Weights of a small transformer language model.
Size: 16 layers, width 64, MLP 256 SwiGLU.
Each number is 128 + 24 x the weight over its row's rms, rounded and kept within 0 to 255. Layers, rows and columns count from 0. Numbers have three digits each. The size before them is the row's rms in percent of the matrix's.

# layer 4 attention output, 64x64, rms 0.151, rows 0-63, columns 32-63
108:133135121140129156131132077128176125115143124089119108097166136094087099103145079148076127112118
087:124114124164102108128133148176111132123165129087103151105152135117159111083144134126150075100117
078:137121173142137136126094151167192121110145168154144124090111148129135145114151129109141125111128
120:126132103117108102106168107094124085112139082110140121106127101163158130172126156131124154166179
116:143126107111125157071112127108138138152116104112101086180157126117116127125117121121140148112094
096:112160117138095162165135115141114097139098084140164102108114102168131122144152137070133137109111
093:084184160092112093118100156113108136103095123126127130104127147085134114133148101149114103141137
089:147153147134127109150129135140135075142079165120110141117119124169081179106158123102088135114123
092:134118124111140155097089129147107111153140149114128137139102110137165098130161126096165078144150
102:184144127124139181121121145186138153134105137126104177147131147143153109082135141147087098137143
097:142099151116145129125130147082106164154097128113140120122128204116125146152128136078128146126162
108:158123146161137101121090149088140113133122113097111118115149194082149071108103126144130125143143
081:077118132118145099057129122061139129118084153132100139136137150122156153140152153148133108090124
110:133084155144162162120108135157135103148109104153168131148150092142128189133134170141133172112119
125:130113113116136081119163157138132141146120130196142112160148106130128162161136153159143122120096
111:110152087113093126108119136087150128072123136137108128140124130125127124102085118147169162135167
119:110100135167125113091115128094074133118121137149157125077150192168102119136133116115137121141161
094:125076148188130153136119145101103108104146121112146146154138124170189140127141143103085174104153
113:127111200119111068083130125127127113088134132120175128159123133119138173126117107114079130147086
095:097148133173116145203146069137124126121101151096134182143121126134140154137119090138094117143106
086:132107097185117163131155116118100148074151153116117151154157152162105113129102079107134138121110
076:114107170124135111126109112138132118146119103175146127125138122115150131145126117152164144166121
085:104099106144122132177124096127124148123139126110183101117080130132120094085104112124125132147069
095:119150124139143122092105144129129131142164122142128141157136170130141124080126093129147111131121
103:109105103149083116171120081156129122105120090090159095170108133107136131111172101127097135109121
100:161107125126135127147135081102153143090138150112170117084144126091117087124118127149109142131097
103:127147087182150121105109126152121132110160146141142095136108151162145187086144169099132169159165
105:129114115163139110145080139111116167119079143122145104109108115087146082099115130100164124111114
102:164140113102101147142149155142143110140132091147116150153108100182142139092098171120115124148088
104:099110143131107145163118143146111144129122117143155165137144113163118171161127138148157129083141
105:128126152109127102093148123143144104127138161137140128129086098116158125115131103093145092168151
094:093120104129130117135105123136104146120137123077143108126105174110142120112085100132138178133104
097:122155120120164103101122162124134102102130117079117147096144149148119157137153157129146106150130
091:133132075136125123098130139132141163154154127134071122144119153160120093088101135153159124100130
095:156165135149145147130114173109100137100118158137145105175141149119175122093125126125101108134155
084:151131149145102087201145136152164112131091098120149149115115129128112089162145132134114101148132
094:126179097113118162132126103153141116089145129100152144151122098161122113173145149150089134171125
097:137122153180091096110129111155156087111102091165127114116174130118140127145166135139092138119124
100:141152148115141154134117123105139168160146064126113167134120152156116196114137127128147157149146
093:127128071166144084169161129142104155100136154165118120133123153126133110118158119151153108106136
087:140164125152111115112147168179099106118155124034124160155128109134135149153162146132113104160165
092:143163120139157124129139138141092068144100138168136155120109116164157118121118107166122156120103
090:163124146171114132151117132120140159112148107108087149123150173137107169129126138090154082166153
098:100128136126134131096124105161150141140137125084095125087144106062118167110082113084166142155108
109:104153120140124142094119123150106109122143140137112143073121110153118037116132119126111103176111
113:093142078075109129107140150143150136099149141152126123107149184127144159102118137098163150168136
096:126118148127137141140145127127169138158162093144125115125128129113159115144145135076125091132122
097:148105121123154149115107141152113151114093150124156117139139135090163149034103092123140125148146
118:138151138160165133150136112108130130114121095126120144105159134081143117119056112151075145120133
099:143132143094137144133155129146143114130202184143122121128117102109084146122146127081125122124077
119:104158088137119114110147131153105105145127147112112116122137156122105166153114099128142155118136
114:148094148105143099090141101077121087137183096108131151124089113108159147088123094128155176080096
104:120134147097121119134129110148164124179139094123156119108099146129170104125171135161114143113136
103:110118129117103126185120124166166135132128102121164115162124107118152152155110163157128147093096
092:112170145134114121137125088175147171155157152148103125111093107136110070100149096133103147124135
091:120118121130134132116141191162107119169152097151146119104123164166140116129105114061116146098121
125:130138140140123121115147126119081133158124126158158138130117207145156147098143095129162145092124
091:091142090135090105151098144148115140091159152107140106136106162163113117176161121113116075140107
093:121171100138150124130131156153116151143146120099090147122163117120109092135111144170105094100201
092:134184127154126127127085097190113138137083125084145146134106080133150117131159180157139132156131
090:130062141162131153144111129125139088130146129140158076161136082113124133074097104116159125126151
097:140081168118132138118090159158146119087094115142133135115126103144125120103125131125125162116184
104:158150126107164140124123113070054118129046112096129113156125114133166134114105144115124107166147
104:142151117119126128135082137124135071157160111118112090175113135139154108111113137100106121167104